{"d_mlp": 256, "vocab_size": 890, "activation": "gelu", "norm": "layernorm", "norm_eps": 1e-06, "attn_scale": 0.177, "bias": "none", "tie_embeddings": true, "init_std_qkv": 0.0255, "grad_clip": 0.5, "schedule": "wsd", "decay_shape": "linear", "batch_tokens": 32768, "dataset": "wikipedia_en"}
Each number is 128 + 32 x the weight over its row's rms, rounded and kept within 0 to 255. Layers, rows and columns count from 0. Numbers have three digits each. The size before them is the row's rms in percent of the matrix's.

# q: layer 2 attention query, 64x64, rms 0.14, rows 0-63, columns 32-63
# k: layer 2 attention key, 64x64, rms 0.12, rows 0-63, columns 32-63
# v: layer 2 attention value, 64x64, rms 0.179, rows 0-63, columns 32-63
# o: layer 2 attention output (transposed), 64x64, rms 0.256, rows 0-63, columns 32-63
# up: layer 2 MLP up, 256x64, rms 0.188, rows 0-51, columns 32-63
# down: layer 2 MLP down (transposed), 256x64, rms 0.173, rows 0-51, columns 32-63
q0 106:118107143149079140101045206105045120113132141122126132175153132166157146190097140138145163096132
k0 111:120097128080138065114116128132151110075131148116107104116139145127143099086088072140144151134114
q1 089:129114129075110090155072113176135188152086127122172153055077157153137143147095124134098102168138
k1 101:112131130184129155093102144078142164124128183097115156160160119145122148171104138130052119139159
q2 126:126138070192160106139176105077129144111141123162058070148138149120124153114205177106122082127074
k2 114:114144116057087195083167103160108145166154092099108132134114103083131101104127134148153116081113
q3 129:107142105118154137120157121143150098186218097115114139089131145133067120105163147133121124140096
k3 111:053102167082069137098124153139117090188149102099152162166137105092127141156112141130113123134149
q4 137:127104164062051140102085147157099101140122130087206140130106135073132110165069128131096113129143
k4 122:125125110142168118169063148095138166125131169088138105126076106157151173149046092126096154142153
q5 075:134113107128087132093112176156086142101072177135146118128131099161127111163169122130141135185144
k5 092:180096093110122161161157134056122125125153135119159141199111150109131133122140164122083100161132
q6 084:195117109172160113146163120071126109165059184156134110143137124053078125120217140120150077163099
k6 089:170168118069102225100097111119118092147187123153105141155134117057079138134088122133115109096105
q7 087:119187093164135135136146061095135067142115121170076132131127155097114132103148116147164097139114
k7 091:153112094103114159140136066138142097147098077170107116064114134114142108103120149095158094088133
q8 064:058086164102101169145149169165123168134087145070160120119089107107133116167144109134157171138127
k8 092:210152156144151054165128090118136089144127120118127159175184191144125144108141142155134135139104
q9 113:127110156082090120130126149141194163172129128139171195118107135109102131152116134197068107166163
k9 087:108110132149140152117106190115100070151103148100116138164148138194180148162078097103128149150157
q10 096:087076143104119108160112108136121157133101124072177104091147099162142108141081117105098180093167
k10 086:115099120175130114115093148116151148070087155150091138159158072140115135112148081138108170104132
q11 136:155135134189130122165155107089169137122050129138108143171127093101155168120164117113118102125179
k11 101:193142079125189102153140104118137127058126131135061110142120117118130120065158099113172129141052
q12 101:098092124120128129108087143158099151082117093148154102104168110205169098160075109118115145145165
k12 081:094093097171158092128169149069121118094110165095133130174143171116125122101178113122103131152107
q13 100:177126131069094111121119095140162130139157080139165177092079134110119127179143175144109083142154
k13 097:084066093102091127158148155153107094113070121111163102187151092125187158126122105130109121161132
q14 175:138143129110164141115162135147155143148211133132129153094086150114085096127154153139133135147095
k14 181:111116130086085111127100122188061097147069115117172101083146139165136121143117143145150118099115
q15 107:195135090125117124164146120109121134103116139183111114157170067083089114101163069119071128151138
k15 091:114120135110180175179208135131172171118162132151110109128106136172135099110122144115161141122093
q16 098:169171097181153154114157105093150094146185102156099136141144166101068136088178129095115126167097
k16 088:121154127135116174096124118165175108215095136156182146096114138120079097096146146172132113185102
q17 086:177129110145141143098164147128144105149211107195090092117195107119104067077154126117119136131062
k17 091:102162141163114098146179117125126154205064165086167174127112112107094142175153173150150118094170
q18 080:121116102140153130136134174140079173141126160101108142153173102171131080154147174150142165132123
k18 076:114069187137133077097107144059157111152141136109114148129134213103092119123146142130085116095182
q19 076:073142117117175096209118098126174156142190115110122102111092189144087132110151120181105137156092
k19 088:071136180072184146144140130199067160112113105120134092115152141180176098137115113168198111142145
q20 100:167120077145177122146169110089085207080059142113089136144139101110134108139158124125101098142127
k20 077:125131139104113129106185120124116166095174120086116145127087091063116107034180162145142133094092
q21 125:117086134136090112132087151166090104175116148084184120132152093147124145148083142089100132131156
k21 104:138113148173133117110097126079113181111117114101084114182109108117153173137126118154148149118164
q22 128:079118147077118120133099138215127172141136115081158173073071134128139105159100127133108162143129
k22 114:119098133127123039126121130141125163112081138077161116098154090139151138136092110130169109077162
q23 088:078124123066107157162110201158180136142148202105206151147124141104076117124106117158077179124138
k23 090:066096179096148107200064149147131091073194096147178086073153157177148117174104117127119132125160
q24 077:150159083123165165152136139184135158146178156176117109113118054148094093120142159154114098165086
k24 101:099121170130080164120124121132057115137090115114178154160140169137126129150169198150121125076157
q25 121:157173116134166125145193068093143105103148080187060113140108144142133147078167126129165116107073
k25 111:150085141111161150087184129130124101179147108162101139151150106071106096163199146128087089151116
q26 125:168123133119057134129045181146108097165135163110185171112140092141075112164085123139110165142163
k26 142:080100124116124070143078080160087126061071087107121052105089109144157125102088091118129100112126
q27 125:103117123196129131123147095076127110041085101134079069153144113119171133112156132070176145110133
k27 120:195142077128153142137144134099188142145154181164144142105092149109087120082179095140099144173064
q28 076:161164182122151121171141172193168155134185152120143165108096166173117115123143178124147173134127
k28 076:122080133129130101089056166147167094181142145124151147152146141122099152201094110156078084132144
q29 156:156114131185146058142137128129127154129039144104114106186116090130181171122124143113124109109157
k29 139:117121084129129123130126112070077164087151117140092090123115112106118119143165079103150149139103
q30 091:204175082138139113130155069094140147151145096157127159133112118099102145098134145159138065135112
k30 085:107134177114114184058134132157143120167143108123069142100109128138137132129109154137147122091152
q31 117:179131132110159102157127119170156150199189116122138135106115118088070097115117124152090116169117
k31 118:061176173138105136136081089171123147144085126109168112085092115152159144159071128177171159069165
v0 112:123136144080102082124105063148051099098110130152159143180105105134088103168119176141090105105170
o0 122:179150167094135126136129116152206177127118101103114117113082135097183138093107110153161114122142
v1 099:086126134127187070110085099091163100096162159092156088139139101153091116107123173140139133081101
o1 109:177152147157064179127092145127130092151137119230129128124119092164168144123114167119154136099164
v2 102:158168118179127102115096153120185120111095121170139117158128182089086193144166078167105087073159
o2 118:083113160068089195108146162122086164134134162096107120136148065143173088115112129132160170165115
v3 103:077142122137129181169173097104133190149152063135172148076131113139132124149106109174169109080090
o3 099:151128116147133056119122143126105098122082181159094083167152084050089123149156150085117123134136
v4 124:050121156135145112171133126104150176124138169138106149113150056140158126064119118117129082167095
o4 154:206129151165139063137120127149116078147141104104140108169116198152114111179156162148129152094158
v5 102:205140107155060179118120136134174162094083120127127078135133178128115140174152044160136130101077
o5 113:100097127126175149127123167132100111125162153146106130087183129145147143129145154092136148205138
v6 100:136189056154082104089137129116160161103131120118127117128077135111099119140094154154146085102145
o6 095:159124161082105150153115095135140115131160072163116116118218096120143124105167139121181167107107
v7 099:100191126156113099051115145150114129123154165107111082136049139107143098128132148102110129120154
o7 105:099083162100144148179154127119166145069139085114157156075140132158111107135173092151143156190176
v8 111:165154173154124122111121172116060141105122137065120117139093117104096151138135114081121087118152
o8 120:112090124080150116153112109161131058084139138147090118109204112156091075124126110159131209121142
v9 124:184112119126137124103128119144092133147169112110090045122088156151165166121153137096122095136120
o9 140:083138104141145109156163099105160108155130142098172172126203137122072140111066120153120144136127
v10 092:084145160115088154189127161150159126120106106144147128094139168132163186118149083166100104116116
o10 097:133139115095179114111132127144047105135153143080158078176152112111115117149062113111131114126101
v11 102:115140124133116146093158150159112166075127079082172197154140110159112130147162171178134114086105
o11 117:181084118077111126156108139142166107122114172167097089146166087051142148085115086081139140153123
v12 112:137090176148142122143109152093067123109140159123179140115204167143120090118117148177143209154104
o12 110:110101089150109139119140121154135169147136112141089104134035112094127126112170134055110065110148
v13 109:124122144081087163193085127081156159120126124170079139101106097125175094114108154144148148153113
o13 103:124134146144157053119145089146094077119127085118157125122120208153111145162164190151160089095158
v14 119:186090125112161115192138119114105148157107127226118127134102195106129150123095147135112114141102
o14 121:119137133097147109122153116109166171089144126070130174075100144139080077143112112142177110155131
v15 098:166115123189169094116127161102100139156156109088133193186130118084089163141162106131125079163130
o15 098:055084125126097120120144121116146085140105153089129116121134145085118127116082127118104169106175
v16 112:058125106138128109068102122116082155064106125112142226119129133187155088129106196138097130131128
o16 113:161113139129115082177158112157199118155140130130137053137138141100105157083144072123154099146151
v17 095:189079139168138160131154144118143117144100177099156169107129176115125134138119173188092175144057
o17 107:103117090145129116133097080162131122137177065176079111096110113152121151118114102064118084136141
v18 095:133095146147153115199096108129078100155122183157177116144148150162145155153111055215125134096145
o18 092:052133140120146104077164135134123162114117128064112099133067151121149152101111163099137098163142
v19 082:110120138120144121170092146132195181101125109213135152138145210138135125110117123171107141145138
o19 078:092132146128159143138190140125110156143124142036150086108078119129107092120126103102183091155139
v20 109:143057142087126188137153099142150148161190112079133137164149113121130112138142082174148136126106
o20 102:111142115179178123120124142133115098111066146135127102142119127113160181112140171060142119124136
v21 071:129054114110166109152123130145069084129132095151129132169113080103100149068109162148122127127119
o21 078:134133149058089133119143142126190190113114152104134165137064185105171152117100101126141086149127
v22 092:168187119081053113184139171154155138147125149114086071153092142096127162137169076145158086132116
o22 113:125070106077173144116101094108081100075166074112142175127157134118130096142096147125127141122122
v23 136:095093172099101110176154102165143124116069165125119181144151109112113073142093139132082204143141
o23 142:131161088174190124126110081159114138132102073122091072071030126138148148130167117118145057127152
v24 116:182118113158130099125097139084105072152106135116148053175125134078055156134119098123133141181118
o24 123:055130134109065179095116139141139150145170108113097164080088149127152082148091130129093135091128
v25 118:125164134137143087137106133050125148143165143090160138205125194110062153130122127174123080150066
o25 138:150116145139117147123115126129123063089168086145124121097137105129138087139091174082174159079200
v26 101:157158134133140085084121107134046077112134090136130072169167158146046150111141147097087124170191
o26 112:111141124100100182168169125134167221143128126051095172126084076098150059104094094133126140108109
v27 099:129115126081077128110063116133125124137176134187080084073098111159146058155101122123098127150170
o27 107:121154180133177102140143115152166149154136120121181120118139187155099155124165136177136128112114
v28 134:157135140108153160186105119106152099164152155120161050122155136176111158130111056173136148140117
o28 131:062156140152146137099129144137053116096129121119097162129116114151144104135123213086124160109104
v29 082:097110134124133170130112155126197169100124081136089122097164141162084158105152052124117092160136
o29 100:126130154103166115143126159166073089114118188096113074158156118160102054146133109131149170115098
v30 120:165147145138057157112183156170088118121121092105115094128095109096145127132093126113126155095197
o30 118:102156083083170135137136088142115115130090147134107113102212106100110149108150120150141149139074
v31 112:085114113075127085127199140200110119108070156115129167142118120157123096105061176090100171121163
o31 132:209165100120155156147100104133177158120141115168121125111118119128129139106154081148157103130082
q32 069:173137096165110164115170130173072124165067144096144101176123096114131105112151184135154077091111
k32 113:103125128144118128122116120146136105100067154118172108145177138158179139167112143141120106133180
q33 064:183093128145128105092130091118106072119077094133075086107104169122149115075112107076146063177124
k33 092:147141156186085137112078140119131101114087114136167087131157139152141127185129109140102086173181
q34 093:130093141140135148121116217148157155089215153145076127133172105140136113124154128132105176092115
k34 099:131081126115154145177157129160156156120158133166098103175081101178116113128137108116082085157098
q35 089:058077133088098109106065141117120103065157116119132148115096133112106147120099062104137140140116
k35 103:167130134139160138131152135124168137130181096136081156109128134096097109066124081146103159136117
q36 125:224125163142106148093131117134175098180169086172123150116144153139127111156163165123105077147148
k36 118:097097174150078096116135159133097130140067116092138093129157103147159171168107134133136115110162
q37 096:145173204119116093159149086089131145140151087159142176122081133127091122125156109155114150100139
k37 078:083111172145185125137095115090144180120118088099168183119069164171136164137144157153122103048185
q38 092:076205109161112137120146071099131107198142100119112159132109150083094143118130116191141107080127
k38 094:135157112075155140120145157155161178216186144133166208132077134100124169135123155151144123165111
q39 110:218144132166154069153104084127146133116091130174130102117125144161140134150116138151117109123157
k39 096:147100091162133071140138087103147068103072097155110075133208160116128134106179124097176113098068
q40 092:067108097148111159113146162140102073195141150060106114169168113090095118146126133106082148114119
k40 105:164104056113125146143131063158134176104137081107116152134099064077093072126135152095111166136143
q41 084:141112098107162136126126106128071123108103120149076039105167156147173123125116108134171085117118
k41 086:180152183137112141120118136131108095186078111101106072086115160102124098166131148154158097149137
q42 069:106138130061112166149098165168068105101120154156163145142119081153097084177136104170124122147099
k42 080:042149151100106152112099135168138153093055099099142189157111151119150146101087141117143103124125
q43 064:104142139137159099119139125186095135133068125128162083114123156137188181120106130117219113122138
k43 092:143129102186111145102083128133118063083085151175133096140212133170098135172130177141133129107134
q44 063:134146135081140124153093107107123128118222072168104154125136114098094163124156099145149138191097
k44 090:143145179132196150130123144132171133148195146096088220156096183123112145100088094139119156181078
q45 077:057112141112113160123107177133128072142140156158128178150174118115118183131128128099124159184151
k45 060:148104131143092124136083131127143107120052099157199113143084085052117125103158091077112078210136
q46 076:094163054149118172176145108133113156098168114114131117119091109140105135099143096099067139140072
k46 119:123191116129172151118142125097156190117182127136141184101084132100073121146104148130130133132113
q47 111:133169118134178085138101105158127149113097134165106072117142148190175144132119118184202121113102
k47 093:114159125078151151095138175167096096163182130146085174113140171142088080113145122117188105126103
q48 096:149124053171151131160112129155123142088173123131114074126144139160149115130135126121126142144075
k48 112:176146065161140156154155124144185154117190127157089159101125155109067110125130113103107157161086
q49 078:133162188087112138153111111096163110103103104121135178117087109106105094120141083179117135179117
k49 079:080118122073085134103152170078093185147159121105113185154158175081127128107107125146153154153134
q50 077:143135128096072161116112105161131106160132114121146197118070161116064058170090113154074103109182
k50 083:054127127136157120150112143154109143118110089087083133141189094159135128157106104125159161160139
q51 094:120135103098145155134161088102169150157128087107156221156110125100093130106122124118034112182147
k51 099:051152139113148120171148115101125182136190136068147172062065137122076140118107116145135135144108
q52 073:162126135153144155146123123117124156070145133158153093083118128156196119121073191071161159109181
k52 075:130124143149163098118184105102173101137133113168087095104153147176131094129143151162190155150053
q53 062:074129142113110075161076055119146128103140058111129170075112144148116142135113105140059118102151
k53 072:110107129134122073141102154077084104138116118107077114165148110068166175122166113107171097078106
q54 089:248132116129123095099120124118110116128114160168160109123103135105118094148166147108117084161130
k54 091:139125113148076143095119127111118057151140113156082153133203112125095107086106129158154118062092
q55 079:152110090143163124167112125152155121096134146120088126102124158207123105107126107131100144116118
k55 095:116136083110138114153155125109200146122200120151109144048155116135101133111135087131106111150090
q56 089:054118157130121113186120104146138149082111088123164135121085126175154185116123113123119143086152
k56 111:152156182183137124141132126088116121058073126104129116147151143129165145110112145094181120044140
q57 128:145123132131113143103149150091136095181158122130135181174134116079061116145160136129094107156140
k57 086:085133174090109146173133113156153158178120115104151191141112153080103182101091104127052137118140
q58 080:143144104116098165117127119123118139134195130103137174136085110055098154118144152115142123132115
k58 094:057115086119173117102090158144154120140177159087127190110101177129089123095108095131074152180062
q59 099:085115124128175097172056117133100113080153113091088059102159134147175146151076088135132148079118
k59 111:153116135152149116150156092148173191082147137106080093130086112089138108088163150132183168122047
q60 073:172147114194157071167130096117156099158158109160091087135181139132061129112210118159134148087109
k60 077:165153181118183101120152103193156180160175080113137162105148152091113113153141155115114142096132
q61 065:062105145096082170135129156180192170119188108149117122101180098106114142132129132099116143180146
k61 071:116108128091138106107109159127073117060127170120090090102167139105121075140131095127168129197111
q62 140:181119171108090152089134149122156095151105117133153189169134133073141149149143160121130110110178
k62 136:129075150145107104121136131125112102097061120144143084154181141129173135156092111120178139075133
q63 115:093128168134117095165114141148151172119111140132174089123135118141152092143094120196140128119138
k63 100:129084149112128103126124102149109161068078119112130082164143156110152113108163117140108103144146
v32 087:184082152115172119154144156102106132106101109104066131179144147130143124117102104084175123185129
o32 089:098105057174098144100161108096136177123102147107118101131107064093114086075146112149126086078102
v33 091:100049127111065131167119149151152131147161130098123103158148192123108148179119120154124134187105
o33 090:086110165096111148130147127083067148063095125089220195111136113129151126150117181108174147158190
v34 104:127164124131120042140139113139085111094149111119146109147064146140107138101147116103182132172118
o34 092:145094146152099155100160173098152114092184125131122157150129140148138102120082127094076126101158
v35 108:089175132127065128112143207167139139149161120140053175143107137139150147119082133068085139103140
o35 102:182111142134125094141100108089153153067143091094155112083089146154160117145084090141151105156165
v36 098:104125152163122193110120125122111112117137140092111127109159163255195085187112077141143157148088
o36 084:131145144137121079124164114153134094142122124102117099118121150106120138092140208057164137110163
v37 076:165058137148185161157115124126140105128122142151074140155190174223100075187139100089137126177146
o37 062:170161106140119159127186127133109111144102183128183108160140106108126130112129168124159141096152
v38 103:155124111170178143142123102103145115102078121147078071140179146138161156106188139157168133131095
o38 093:112124119140126160099139108098115133104170134151119122108114140122117097076209131113196118141096
v39 098:155026112136119108162058184148125129125140154079101146160152137113123152136142102126072137124125
o39 102:104139119139145140117130096120131127138091131101142124118124097102171146086017115122150155144173
v40 084:141138130103118097157140133128106119091141091166053090153168127128075175113159164096189110074123
o40 066:159125127126128197125148112113149119086174111123122136113127124146161063094143110164156166120126
v41 091:115142102108064156120087118111077126114177140109167127133123112160136122119129105151177087165135
o41 085:138127154110130107138108161159120099059175130185108113131129148166146134136108174109117168120117
v42 086:116128119122110141066150142131160177175157139122135160115077121078079154163115121150109123106112
o42 072:081121173087117109179085146175153150117154121103148153111167158195122133186095123187112152121121
v43 077:113146144125128122138132071095140139110076118143141164153159056176067120118091146098144100177167
o43 079:170147108103139123122122125125110187092090160133163119125077163140135132147133109151121088109057
v44 085:092140126076096119137136186145172154152134119121052158117177089099104174115161155110074147087180
o44 072:128127136094113149207093102114150175086137122125188147101141090146142102155143066198169130155155
v45 100:190078127141090109158105152109127135137073135191085160173127085080149127143143181107072130113139
o45 101:128139128133145108137112071102139168129101095085125111080087133128146111106080090164176123131109
v46 080:132191129154168118092129131138113135107081168148156132135095130094113154085133140151177122115122
o46 061:120115131131114133109103156144133124122195100185075138129155158194107094147186114178071120114025
v47 093:128147105146168127115091112100143058130110135201178176120146099121092114105129096126100143169205
o47 084:169156141098124113178096157172130136157144170162114092164132136145137117154091079175132170087059
v48 079:135107109154153130160087145182188111153142118096093104154098107060120140139109152127073096100142
o48 060:107146142113114119156108123126142143132155122128140151079139077128111165130081100134163143212169
v49 084:155093085120137163176095158164113094134115165150094078117108127135173143118120122113118123156111
o49 067:130157109166116105150168083081134100110086130110123132135077097115107115080088066115109117145155
v50 097:094169123107122155141099113065115112101117092105129137119187025146187153095113085165190142137132
o50 085:105100110138163098153140157147154179096110173131107108125112161126148099128155119120134125148104
v51 087:143103135126153177095166203088069115159134138124132192142101164142131111145129128053123132155153
o51 072:120147128100089084115117092170108081150138116136147070144108133162100133134050103174132117104131
v52 091:098115120136127128109073110126185133151178079093154170114186097114127119107165107106064104138192
o52 080:143102121067123141105087133144113126128100176176135052113114119055180153128076120099178104157146
v53 097:171096119111166117129147172185156115151144149209092156133075151106172127092138179103115157094145
o53 091:163154126135128150106117096125147146209145082085117146106123113107127102136112115185164130125123
v54 102:143108127050082128103153137115116152171181132164130145119101091166125101088084074131135113181120
o54 093:143104094161149122141158172120145131147056174064130120171127100108126114174102124132028112095150
v55 079:096210145132127217043135147115120126109113098126148153108134095157157083115110152101191116096091
o55 073:151080143129116072102137121146137074114120096166068075097105198117102115136188144086116095184127
v56 083:119160124110162179114157152192183132122145117165123137098108157160203117085147145103171147147082
o56 067:148130122130108115098158092100152099171090130132121159093113157050086135137155137104139081171166
v57 124:155119112130138126147107124135152110108141164147158113166128210120095119163088108195119147147127
o57 097:109150145132096107171096148149118133090172120133119168144153082161114146111151145146131208082090
v58 100:135117109104077169114132120168112112129105113182089093121135099134191078148134203118140132137092
o58 098:165169153180135111145183094109138117187069091112132167146118156097104141152176155132120136154184
v59 072:152131139159106114132143049092155126069059128132172121125159101119082065125151091175149117097130
o59 062:178154147174187097162128146129141120101145155165117125181148185161114198085181107079150168123082
v60 102:166138113130135063158140153133161119110061155138174086144117095135122086121114105168126152137139
o60 090:132122119162151114179117129123134156071185103166061109125137074136130152072173067079144154115089
v61 094:106139132153160076175119155181121106069089148177104166115127131134149111101159163061089144127158
o61 096:196167118151116136136128100104149126173132119148143130143116121122115119131083083150123109112132
v62 102:131127080152166138082095157148159112167153111117149136107139226084064119147159127177076114073099
o62 094:079121147112101134137111126166135018158137131167096127135180114113099150124096130120088180152174
v63 099:111122082115116050109137122193155093077088190136113100113071145111127115092122143121112144144119
o63 089:164145144171119128154130117100132142104152065150106160153127114144132143123145082115089124092130
up0 113:191117091177139163082100126132103125128083164045145125176100124147165051172145109179130096105128
down0 106:165112165094170185163104080128081117149122143201199099163155140175135129123120133121111142054109
up1 100:112220147100119110147126150150083127192152098109196106136089134179128170127140110174189133148145
down1 088:131098103125170163135124145119167189129116101115097170135089131085135162091195108124112090093183
up2 111:156140058164132121107096143130099101119141125168084156112167093167142104155095137130196085128165
down2 122:119168118210113093104103213156126092152165117093171128084139171165090122120141167135130099109099
up3 130:068165147093110119105076094158123122161117133225129086098099168089130138105108101119153112145106
down3 114:186157110101115165191167112151161071120118175086146166107120150125137103120091156153128195189169
up4 094:117094128084086102113150116107101167150113120091100136094171076133103105132177191118197141177103
down4 110:132125058113107081098177033153110109144119095146109123098147093160124074130151174134176153122125
up5 122:096186180118088114157139131118120128156101169112148134172134136141107153114132105172123089097131
down5 098:130093113125137116143113127157136041076073179106118128136159089085140126148102144152062154137128
up6 155:098113150127142052148077103149116125150142063189086138122177212165119160135131106161131164163096
down6 128:168143133066155145191142125106094110092164142141123096164067138116123171146129092080129087141154
up7 115:139140128138107168118117157080127112201075166127130154157173128054102148096106075166165090116118
down7 112:150072087116086106100158120172126110064111141123157092147124084155074116168153142046094154155121
up8 091:155069173101165131144128087163108161126114110116094059074116109131132127114161123150177140129144
down8 095:041128158114068093167170147123172099135146145149138127144110120100094163154128050148082110131112
up9 108:184138144118098135135185122076183114186071136096166099108175134117097158066091076145163093151088
down9 117:060104113159105133087111139137108124069134112159112159136094111158127100184113195110087131151151
up10 108:075166144140091145150095067065134132168071116149105129100113141060160178138148111123127101087160
down10 094:178072139090144204118113162174112119147224134161111120067132147167171088147164126121136111156118
up11 125:166177110129129104172111128136094136141126135152091190168110064144158121134124143125149123105152
down11 118:136107094075133128189092141146080116158117124084110093128130139177157142168142176141072161118157
up12 110:110130142170061195135114162154114135149132096109083135127180130143141109175120140147138107129146
down12 126:151110107136111160067102128100140135161118121140137089133091155134159148127053056106101138131156
up13 105:089163151147142123133083093065086153100105124116114128100162070147142102128140128213147068173078
down13 101:088160087182108078121149143170117107142075159118159160143156092082128146143164145192131138109175
up14 101:187084167107056135092153141121122123115164107102160153136108114105151098116152118040147178159148
down14 091:100122100146130139097139125124116102151098158075170134136126099142082136171166111180170050111170
up15 061:100129147147125181137121091145157147136105105130127151139149100095159138102073159183177132079099
down15 072:128105140143136151121095163151089053130100170087133149133100135103123109138087115092043161153153
up16 098:092075181109165117209104121148153125118153108118151094039102161167118080125138141172173109136083
down16 091:132107119079053119129122131137124125165122129153132174152112122102170089109106094147063135187101
up17 106:073117153067086120125166058096157192120111070081122157151123158135148141112089112118129122157134
down17 111:141123118118130144152087123169117135177181083166128064156122063130136161115133170162215185136132
up18 090:139098164124130185158150144165136149146118114162174164143153156132149089073098139132213122166122
down18 098:090167131192121155113113112179129111126111192175091090163173146124113127106153149145085125056141
up19 094:127160135097161133134094106135143071100118119158167129117129161144125134169047087166164079106110
down19 082:110096107105105084058147068152142158111158111112116137093109095095125130118168166091116120096163
up20 088:063121121095148092138122106161106099145131081185068105141155149133180138125126182139071134124146
down20 083:161118092140097131123089149111148117208115127100174175120134113098150112147110069105167119156122
up21 134:187119115141157052127128107115084156150087151140124072143143081129135126157125198135181066072114
down21 139:168132151184128094048088108106129104091132171151132075152194104171150148135176135099148131134139
up22 098:142082130141154106156167153083099115211129114122192118127150131121136157130141161141113079173145
down22 109:148107175185106126082039115170137143148132142138059108088103124097094154163146114145080152149070
up23 106:099141103084115150133091091103096111125087158121125147171104158114102127125148087118170142151184
down23 103:080095090101077104174086149132167160154151067173095126148153089140189142138148110101141115109134
up24 100:153122090129071120146155134090149167137121139141116138069178096153159113186140142121141124080140
down24 091:080160177154096158151122139188154137175130089128110135127060176106115159083130073132155136150095
up25 108:141095108087115062189083109196092063119105110191095120148140163123107160172167130143143113142128
down25 106:148088159116115120128178143100077169098190095131130123104160190158124126088163131082192129117124
up26 109:201121159134094151097075164118108157118150097163073181129119163167160159109116150094121128134134
down26 117:127148168077142135213120106086102144114127129199109140144078164153132162143124103195134119124129
up27 091:083179134124160174117111117179106131100107136095130086153145169084140102090129164092147128148143
down27 101:074122106179125138085131164101135099152074165116063102169164121069108133103112152158103134125128
up28 102:121139109066130109121183185128138143136148094069140085100187155205168125122151130153134103136076
down28 104:161138138066071087138156151136118140127094121132082142112130068114113172157091103120113195110181
up29 109:134137079121108163149138060127156150068135108134135193066146093174145099077121069122139141121117
down29 092:102144145107082126102074147060157155124139114109099133145095135101193111131107160159143137106153
up30 093:173169112138185125118098111204133197091131080105145145155102183129148152088171196102183141162078
down30 100:099109131151122146123170137136076121102130149101117084111094144170129140108075156110133110133131
up31 086:131105149088121158183159161153119162097131165140191129112111135124106079081167121122144194147093
down31 065:160110100123140136101095089051150113136122053123092131120139135138150182068086084188136053117107
up32 055:118142155123117159183176143138142150147104120059149070116100100108132153199137105125149128095174
down32 073:137069125121127118111145115079196174160132148053175132125123123096130159167124113092113148081193
up33 095:139045149132129133128109103090111097111109087112153153140122208086134130130068121055163108145192
down33 093:134089129144116149128143118153150109107075164079123104103176119102119090174126087103127109071169
up34 079:119167159155114078125107129139103103140155139082080159118118108146094153093123143098102147160125
down34 079:132076098064121090082127125122113082058067109122137110135105109132134114127116139153108067133095
up35 122:066110102141151085126123147104148190133142083170101097109156215168142127137148137155100042152113
down35 129:147128126135177079125159125142098139149148063078202156185111083131093174132172150107126097146102
up36 103:194073130118152172125156131094097089135097099132134125189150079147138112116104184052101113161176
down36 115:099117129076113108131087138172122097137148078127127109066132155157075163110164099153142124140155
up37 102:098133182105065133132064161143089108077143153103117112214114104186161082114176154128124129112122
down37 107:145136074159130156148130108131100083119105140165196104168089148183092159098080113122141155153115
up38 097:120174195111144150168106130136102130173105156127111120105175128138149134144074137151152139045147
down38 101:137089098098115074140176100126151087141171126094151183088118195135113115081113112119082155130145
up39 104:150113161083161109147108091122140167058106131130148093100136158090178138150167149112120156162057
down39 098:156152139127143172182194140177131114115136094123117098145125106104201099116136077120115175097054
up40 110:173146148063076117132121086107132144090102096130213159118112125091112097051102149098202144125152
down40 105:076177138143178109085167177133104118127130168114105131153109132112131209121152072172144137080075
up41 094:137106140142080177132153137107148121128087129164146127104143105112182158099111130138171147168153
down41 102:056146128051140104131152136213114138146108134143139136197105084132104126142178052157151131110110
up42 089:124096148137130107093128146160184168139160123124084094078109105096177117153108163134127141111093
down42 090:146153122146144139165131145132122098145110193120170142246154152157111184156146107160122127168135
up43 132:113133062190134092120152090117116197132060142113147154118130138143131113119089178158180076124132
down43 141:109138141137100136100109067162142104109122093038194136096129084117115172118191152144142185119097
up44 130:207103085163074122136093123157103101136078120144074079160159044117111088122153167138124115123083
down44 132:117119158120101167125249098118143173107153105058115123130151124103170153094128141104141104159135
up45 103:146102163131052126108122128120075091052057123111142152118113089097124113147169110075148149142149
down45 102:123155134126177142153111132096136118166152112093128112141130202136162135111136180154116136128054
up46 090:125143111125145114158145093122155138139105069159090116092145136175158112131150160141123067118094
down46 090:121070110106128130166166110113155113126120172096071132111083106124051121166122111097122058121118
up47 095:163059170091167171157170105151097117055117179162152098122144132119112084103117131170149107158101
down47 092:121120109082161161110130129123156113110200077154148141140147032083120143151087114123095114072117
up48 098:128109140075131125077150165153110154164112145086130189167175110152126128137137106150114133121081
down48 085:137144169162118161182112131123101100111170185130120115107085147112152127105114152148156139145134
up49 098:165122155102155049115156047120145157135071146138143130114112150156100170077146116141130126114168
down49 125:098102166076156108109141131142133115145170161150109121165205113099141155161098103070072156095149
up50 093:167164082102125160119101103115090140148050160151170156103116112131129147143100123126147129166106
down50 084:076136164170101101132119144113135130127111104113089159149156075103105168151170097126155164127207
up51 088:111150066141148129078077181126122159092107116100172185101156146137125117126115153113168156159115
down51 108:129154139131174137128131126125124147094178091094101101135190105148093125148091174141116134127106